{"n_layer": 12, "d_model": 128, "norm_place": "pre", "bias": "none", "optimizer": "soap_variant", "warmup_steps": 200, "schedule": "wsd", "decay_fraction": 1.0, "batch_tokens": 32768, "seq_len": 128, "train_tokens": 192000000, "steps": 5860, "dataset": "wikipedia_en"}
Each number is 128 + 24 x the weight over its row's rms, rounded and kept within 0 to 255. Layers, rows and columns count from 0. The size above them is the row's rms in percent of the matrix's.

# layer 4 MLP up, 512x128, rms 0.0767, rows 448-472, columns 64-127
size [ 89  94 103 104 106 107  95 104 102  92  96 110 100  96 107  95 106  87 107 102  98  99  95 107  94]
[[193 110 123 138  88 117 111 126 103 136  77 133  93 124 171 162 122 150 129 115 117 116 156  99 137 127 115 186 115 125 131 121 109 129 132 166 143 137 121 115 126 126 121 101 125 123 119 134 162 140 111 141 154  96 155 131 143 176 144  95 133 101 141 100]
 [115 104 140  85 132 111 129 130 146 119 128 155 118 116 109 157 109 132 157 105  89 131 123 103 150 149 115 139 146  90 166 123 127  99 122 119  92 111 112 140 118 116 123  84  76  82 107 129 127 121 152 135 152  79 109 116 100 109 177 119 101 133 137 154]
 [ 77 118 155  82 141 120 148 118 151 141 115 156 126 119 168 101 140  94 144 120 131 128 137 141 144 134  94 143 182 134 106  96 127 150 117 100  75 101 107 112 133 161 119 103 138 176 124 107 144 118 130 190 109 108 162  93 134 126 148 143 173 128 135 148]
 [123 167  73 148 104 119  92 128 120 203 185 146  85 110 141 104 142 133 165 143 132 122 147 115 132 158 107  76 104 139 151 118 101 129 164  76 116 126 165 110 103 153 125 126 105 110 116 142 103 119 121 120 135 129 127 189 103 158 117 153  77 115 110 135]
 [109 137 151 121 138 159  89 112 127  79 158 149  68 140  92 129 158 141 142 103 103 125 132 106 101 143 121  66 147  94 117 129  95 103 158 119 111 160 114 112 138 126 125  90 133 126 110 135 152 103 186 181 121 168 106 169 145 138 137 116 125 168 129 147]
 [122 137 163 140 165 157 101 156 123  85 148 131 129 106  83 110 149 135 156 131 152 152 108 123 127 153 134 101 150 136 189 125 100 133 171 118 145  79  92 186 116 131  82  88 163 143 140 127 128 157 146 102 147 112 150 127  72 129 136 118 155 135  85 137]
 [133 130 147 107 143 132 159 125 148 116 140 106 101 118 126 151 149 128 138  94 123 163 140 194 118 132 163 113  93 110 163 109 129 111 142 131 139 156 122 132 137 147 142  73 163 134 137 140 108 157 124 151 112 118 154 154 151 182  87 110 118 142 123 109]
 [107 121 114 132 135 109 123 149 161 138 156 120 138 132 159 153 135 131 132 142 119 155 132 139 120 118 108 122 114 109 121 129 196 146 113 104 162 113 113  45 120 119  75 125 180 151 120 110 133 113 160 130 133 136 126 156 106  84 128 139 141 135 105 125]
 [137 119 146 120 138 156 126 125 115 104 128 193 115 138 132 156 130 134 100 197  90 118 136 132 127 130 133 151 169 157 143 119 145 133 106 113 115 157 107 100 165 143 138 166 126 118 144 120 116 111 100  98 129  91 156 156  78 129 118 120 141 115 104 104]
 [129 153 110  95  98 124 120 159 149 109 119  96 101 115 126 152 167 136 105 143 171 112 118 134 143 105 141 119 106  91 136 137 118  83 125 135 144 134 151 158 140 139 127  96 132  69 125 118 141 112 114 134 125 147 160 152 115 128 142 108 141 159 103 142]
 [141 123 137 134 122 102  88 149 104 135  93  95 104 102 149 124 140 166 156 165 134 130 153 140 134 101 137 127 150 142 125 122  95 131 115 132  93 122 151 140 145 147 130 135 198 150  80 158 145 117 138 121 155 125 133 142 113 123 172 112 165 128 124 118]
 [115 112 129 122 134 135  92 120 125 119 140 124  90 151 100 140 129 127 141 127 120 117 129 116 122 127 119  93 140 124 145 146 151 102 106 107 114  98  80 143 152 132 140 191 140 199  92 120 133 107 128 139  87  94  89 149 124 142 120 107 113 157 130 146]
 [104 130 191 144 175 155 150 159 135 128 159 140 120 151 117  79 116 111 106 133 130 126  98  96 164 128 111 102 107 158 136  86 129 162 128 147  96 137 140 102  94  68 150 159 111 114 130 106 136  88 150 129 103 122 159 115 124 110 135 112 123 156 157 128]
 [121 114  93 105 134 141 142  82 134  96 141  90 147  76 166 128 134 104 160 102 117 113  88 140 102 110  73 109 124 163 157 124 134 104 148 149 120 149 103 177 157 130 164 156 124 127 132 118  96 150 132  99 171 127 175 159 158 154 136 138 156  91 153 140]
 [151 148 137 132  79 141 144 107 139  92 145 134 121  95 120 139 165 160  90 150 169 153  87 148 154 141 120 102 113 108 173 115 124 105  73 142 151 111 139 186 153  89 111 140 155 125 146 105 139 120 125 128 143 111 122 103  96 171 128 108 115 137 127 134]
 [137  93 145 136 133 102  66 164  80 143 110 101 130 126 138  96  90 155 163 140 136 143 143  88 140 134  79 117 111 165 147 170 118 170 105  91 121 148 136 156 170  93 133 134 159 119 123 133 135 116 120 149 169  82 132 128 101 147 149 152 128 100 147 132]
 [103 127 110 111 112 124 142 104 146 160 127 153 121  88 116 132 127 133 130 106 134 113 102 124 165 104  88  78 164 140 125 153 132 143  96  63 101 142 126 126 151  98 128 128 150 153 139 136 182 106 166 116 128 112 135  91  94 158 135 109 128 107 113 139]
 [155 112 152 115 172 127 143 154 138 120 130 139 127 118 105 163 132 126  98 119 128 134 165 130  67 113 122 118 157 127 149  71 154 122 104 123  99  94 137 141 137 119 100 132 139 126 100 136 118 148 115 125 127  83 144 136 116 155 152 106 117 113 165 151]
 [156 114 168 146 133 168 137 147  97 124 126 119  90 129  83  77 119 111 113 110 133  92  78 137 107 114 131 161 111  74 153 110 172 119 118 139 148 113 142 111 114 142 111 101  76 167  82 125 137 134 118 132 124 131  81 101 134 123 156  95 131  97 156 142]
 [157 138 148 113 110 152 154 130  98 126 113  84  92 154 130  94 131 135 129 155 106 157 118 141 102  95 178 162 124 136 134 142 125 146 146 154  95 132 167  98 114 179 130 102 155 122 112 143 151 118 153  97 107 172  93 156 170  87 166 103 164 140 145 139]
 [152 126  86 121 115 134  95 125 156 163 126 176 124 130 128 166 154 132 124 154 140  65 153 133 164 125 135 141 106  95 150 124 117 104 134 137 142 137 165 121 151 103 121 117 134  95 115 182 107 103 119 145 124 129 155 180 105 152 144 110 148  84 142 109]
 [147 137 180 126 130 134 136 115 180 145 120 125 137 118 124 102 150 165 144 164  84 149  88 122 129 161 120 121 100 134 124 108 164 102 124 104 135 152 162 100  98 117 133 186 122 179 152 129  88 153  88 110 123 134  99 125  88 169 108 139 170 154 125 130]
 [143 112 167 126 155 140 127 130 131 124 142 140 163 111 127 136 120 119  90  92 103 147 144 107  95 101 165 124 174  69 128 143 136 125 117  96 133 131 157 118 112 110 141 145 118 129 128 137 100 119  85 106  94 165 101 171 134  74 126 131 155 109 161 130]
 [152 165  79  97 159 108 139 154 115 134 121 108  95 152 111 170 134  88 110 128 120 115  95  87 131 132 106 110  82 171 134 150 158 129 152 158 115 126 165 113 118 161 147 141 122 112 132 118  93 127 137 118 110 124 146 132 138 163 114 112  97 187 154 109]
 [136 106  98 137 150 126 125 112 115 148 106 107 129 105 139 121 120 153 113 103 136 178 108 125 142 149 100 122 121 116 149 122 122 131  99  83 133 115 165 147 110 138 108  90 117 143 113 116 160 182 161 156  95 118 152 151 170 129  90 110 162 104 101 140]]
# layer 4 MLP down (transposed), 512x128, rms 0.0766, rows 448-471, columns 64-127
size [ 85  89 110 102 113 107  99 108  97  94  80 123 100  98 113 101 107  95 110 105  99 103 100 112]
[[ 89 157  87 132 143 133 110 122 159 125 167  87 147 147 119 101 152 173 116 136 130 154 148 116 116 157 158  85 141 125  93 150  82 108 105  58  90 155 100 112 145  91 101 122 164 120  85 116 133 119 116 121 144 107  91  95 111 130 117  98 122 132 168 113]
 [118 125 159 115 108 129 157  73 101 183 106 126 144 136 132 145 154 158 102  85 107  97 114  87 142 130 126 119 120 137 125 123 137 144 145 194 134 134  95 119 105  97 152 123 139 145 157 108 102 163 142 114 161 128 154 114 118 129  97 107 122 120 167  83]
 [125  94 139 145 160 136 142 152 155 157  78 143 111  86 179 112 143 113  79 100 114  82 164 129  97 133 104 125 170 165  93 115 139 151 129  85  79 135 128 109 125 149 118 143 132 108 160 139 111 114 146 179 155 150 137  92 110 119 123 114 122 113 145 140]
 [106 144 124 184 147 109 144 138 113 165 127 114  83 163 192 133 129 111 116 141 159 122 113 125  95 108 124 123 119 174 136 106 108 115 112 116 132 132 163 132 133 114 100 152 154 164 140 108  93 166 105 104 109 131 108  88 157 147 121 163 162 118 138 148]
 [139 133 151 159  74  90 137 120  84 121 105 137 156 167 124 130 103 107 139 116 116 178 139 128  80 131 120 139 165 130  99 154 114  96 152 137 143 109 127  99 157 138 154 147 101 158 147 125 121 156 123 127 138 100 104 113 109 111 152 118 134 145  83 149]
 [123 134 110 101 122  89 111  82 118  90 135 144 119 127 141 108 141 137 170 121 130 195 162 118 115 173 140 158 101 191  81 151 115 117 151 120 163 129 140 138 169 123 112 121 170 100 135 152 145 121 131 117 133 158 146 138 130 132 129  99 146  96 116 142]
 [121 170 166 138  96 113 103 155 103 127  96 107 149 157 160 144 107 113 162 148 131 120 113 140 134 170 112 156 143 177 104 136 129 166 128 129 112 125 182 131 131 109 145 133 137  94 172  91  93  93 124 137 126 176 103 111 134 127 132 113 188 150 122 130]
 [140 102 129 134 135 120 126 147 127  82 153 100 207 156 141 134 149 130 105 106 135 147  54 133 104 136 111 109 156 120 107 113 150 132 171 131 111 102 175 161 103 131  86 127 136 153 134 104 149 125 102 142 126 175 148 119 118 165  85 158 171 139 137  98]
 [112 112 143 119 120 113 134 126  94  66 141 130 145 163 100 136 126 120 120 135 128 113 112 132  87 148 165 145 150 160 130 132 115 114 148 134 133 145 154 115 103 119 159 121 111 130 132 153  78 173 128 140  84 142 156 154 119 112 104  81 159 134 198 163]
 [ 87 152 121 137 114 121 104 128 125 140 172 128 181 152 116 127 109 135 143 112 119  85 163 112 124 139  99 139 174 112 117 171 160 135 114 138 159 156 121 147 214 114  97 150 175 162 113 116 148 136 103 140 146 156 124 107 119  97 154 136 139 100 109 143]
 [109 169 182  80 152 141 143 105 148 103 149  80 121  90 139 126 113 160 151 152 147 130 154 157 153  99 110 142 113 116 131 116  91 105 124 110 106 145 121 141  84  86  89 138  84 154 140  88 114 172 108 169 175  99 130 135 132 126 121 111 106 136 145 130]
 [132 132 130 152 158 178  78 168 158 124 134 135 163 158 148 120 153 136 144 161  80 117 126 182 141 155 114 125 141 145 162 192 130 115 124 142 129 139  65 104 127 102 141 152 118 145 133 121 148 137 120 153 130 117 101 103 119 140 165  98 146 132 109 141]
 [122 122 101  99 131 135 121 115 140 126 184 135 113 114 126 115 158 127 134 110 156 157 134 145 100 114 119 167 105 140 120 169 105 124 162 140 168 129 139 148 115 114 140 150 160 106 110 125 144 156 146  72  79 131 148 149  78 128 109 125 129 106 137 131]
 [134 153 136 134 137 100 159 174 140 152 144 146  89 120 127 133 137 151 119 164 164 128 119  77 176 147 157 132 111 158 134 150 127 128 132 150 165  99  91 118 109 147 162 116 150 141 157 153 152 181 135 100  79 127  69 101 137 149 120 107 127 118 133 145]
 [127 110 139 108 125 123 147 120 100 160 107 175  97  75 147 152  91 148  81 131 100 132 109 117 121 143 146 101 126 110 122 106 105 128  87 130 100 147  96 163 142 138 140 116  97 147 133 138 120 124 133 138 143 172 125 101 170 117 185 110 101 143  82 111]
 [171 107 149 105  98 149 132 131 157 123  85 117 129 118 122 162 164 119 136 152 148  98  61 130 119 123 107 124 125 171 124 106  93 102 174 147 120  68 135 112 129 131 126 110 163 125 162 149 116 127 132 110 170 141 147 171 123 140 149 135 147 167 133 130]
 [152  97  83 150 137 108 128 150 128 120 160  99 141 168 157 130 122 137 117 110 183 125 115 139 137  80 143  92 120  66 145 133 132 145 127  86 111 133 175  99 145 109 121 135 168 147 110 140 136 115 109 147 145 129 137 144 130 138 113 120 117 117 108 110]
 [185 125 109 166 109 106 166 143 137 151 165  48 137 131 150 114 108 106 120 129 122 107  95 130 156 108 157 134  93  91 116 122 140  87 117 140 142 149 120 140 107 156 137 159 175 159 110 109 121 112 134 102 124 186 128 125 134 140 130  92 125 111 111 110]
 [157 130 124 141  95 141 124 154 133 138 104  74 176 133 146 123 142  95 114 104 124 140 132 132 192 117 133  95 108 115 137 138 108 147 155 121 133 102 168  89 147 103 158 116 127 167 162  86 117 113 136  81 106 107 141 128  94 144 124 150 104 110 139 150]
 [132 146 104 128 150 185 142 109 129 133 138 128 146 133 109 135  95 149 166 114 136 134 117 161 125 116 164  64 129  94 146 109 110 114 130  91 108 104 113 188 108 132 141 104 131 142  80 151 108 108 125  96 154 154 121 131  88 134 106 135 118 120 130  80]
 [155 122 123 179 164 117 107 103 118 140 170 111 112 104 138 146 124 123 125  99 114  73 145 108  97 121  86 171 120  83 120 125  95 111 113 111 109 109 110 121 148 127 128 129 151 151  66 127 112  99 144 129 160 163 133 146  93 146 122 114 109 154 122  96]
 [162  84  89 118 147 111 115 124 116 129 113  77 168 104 110 116 150 136 113 133 130 118 135 131 127 128 153 135  76 126  98 138 144 144 130 144 151  98 120 155 137 137 153 109 144 118 116 118 110 114 124 103  92 140 131 123 167 162 136 111 121 121 101 114]
 [145 160  83 129 132 133 132 115  91 134  80 129 154 102 154 122 166 126 137 133 130 100  90 143 137 158 120  72  77 149  96 101 147 155 115 132 124 139 127 161 139 126 121 131 152  91 140  83 146 144 155 139 142 144 133 114 139 139 105 178 103  98 104 125]
 [131 127 110 143 116 116  91 156 155 178  77 145 125 142 132 104 122 111 125 103 130 137 151 147 142 133  94  94 130 142 130 159  92 147 139  86 114 147  97 154 164 116 101 149  93 151 107 132 162 139 119 179 133 125 174 121 111 105 150 141 117 107  97 164]]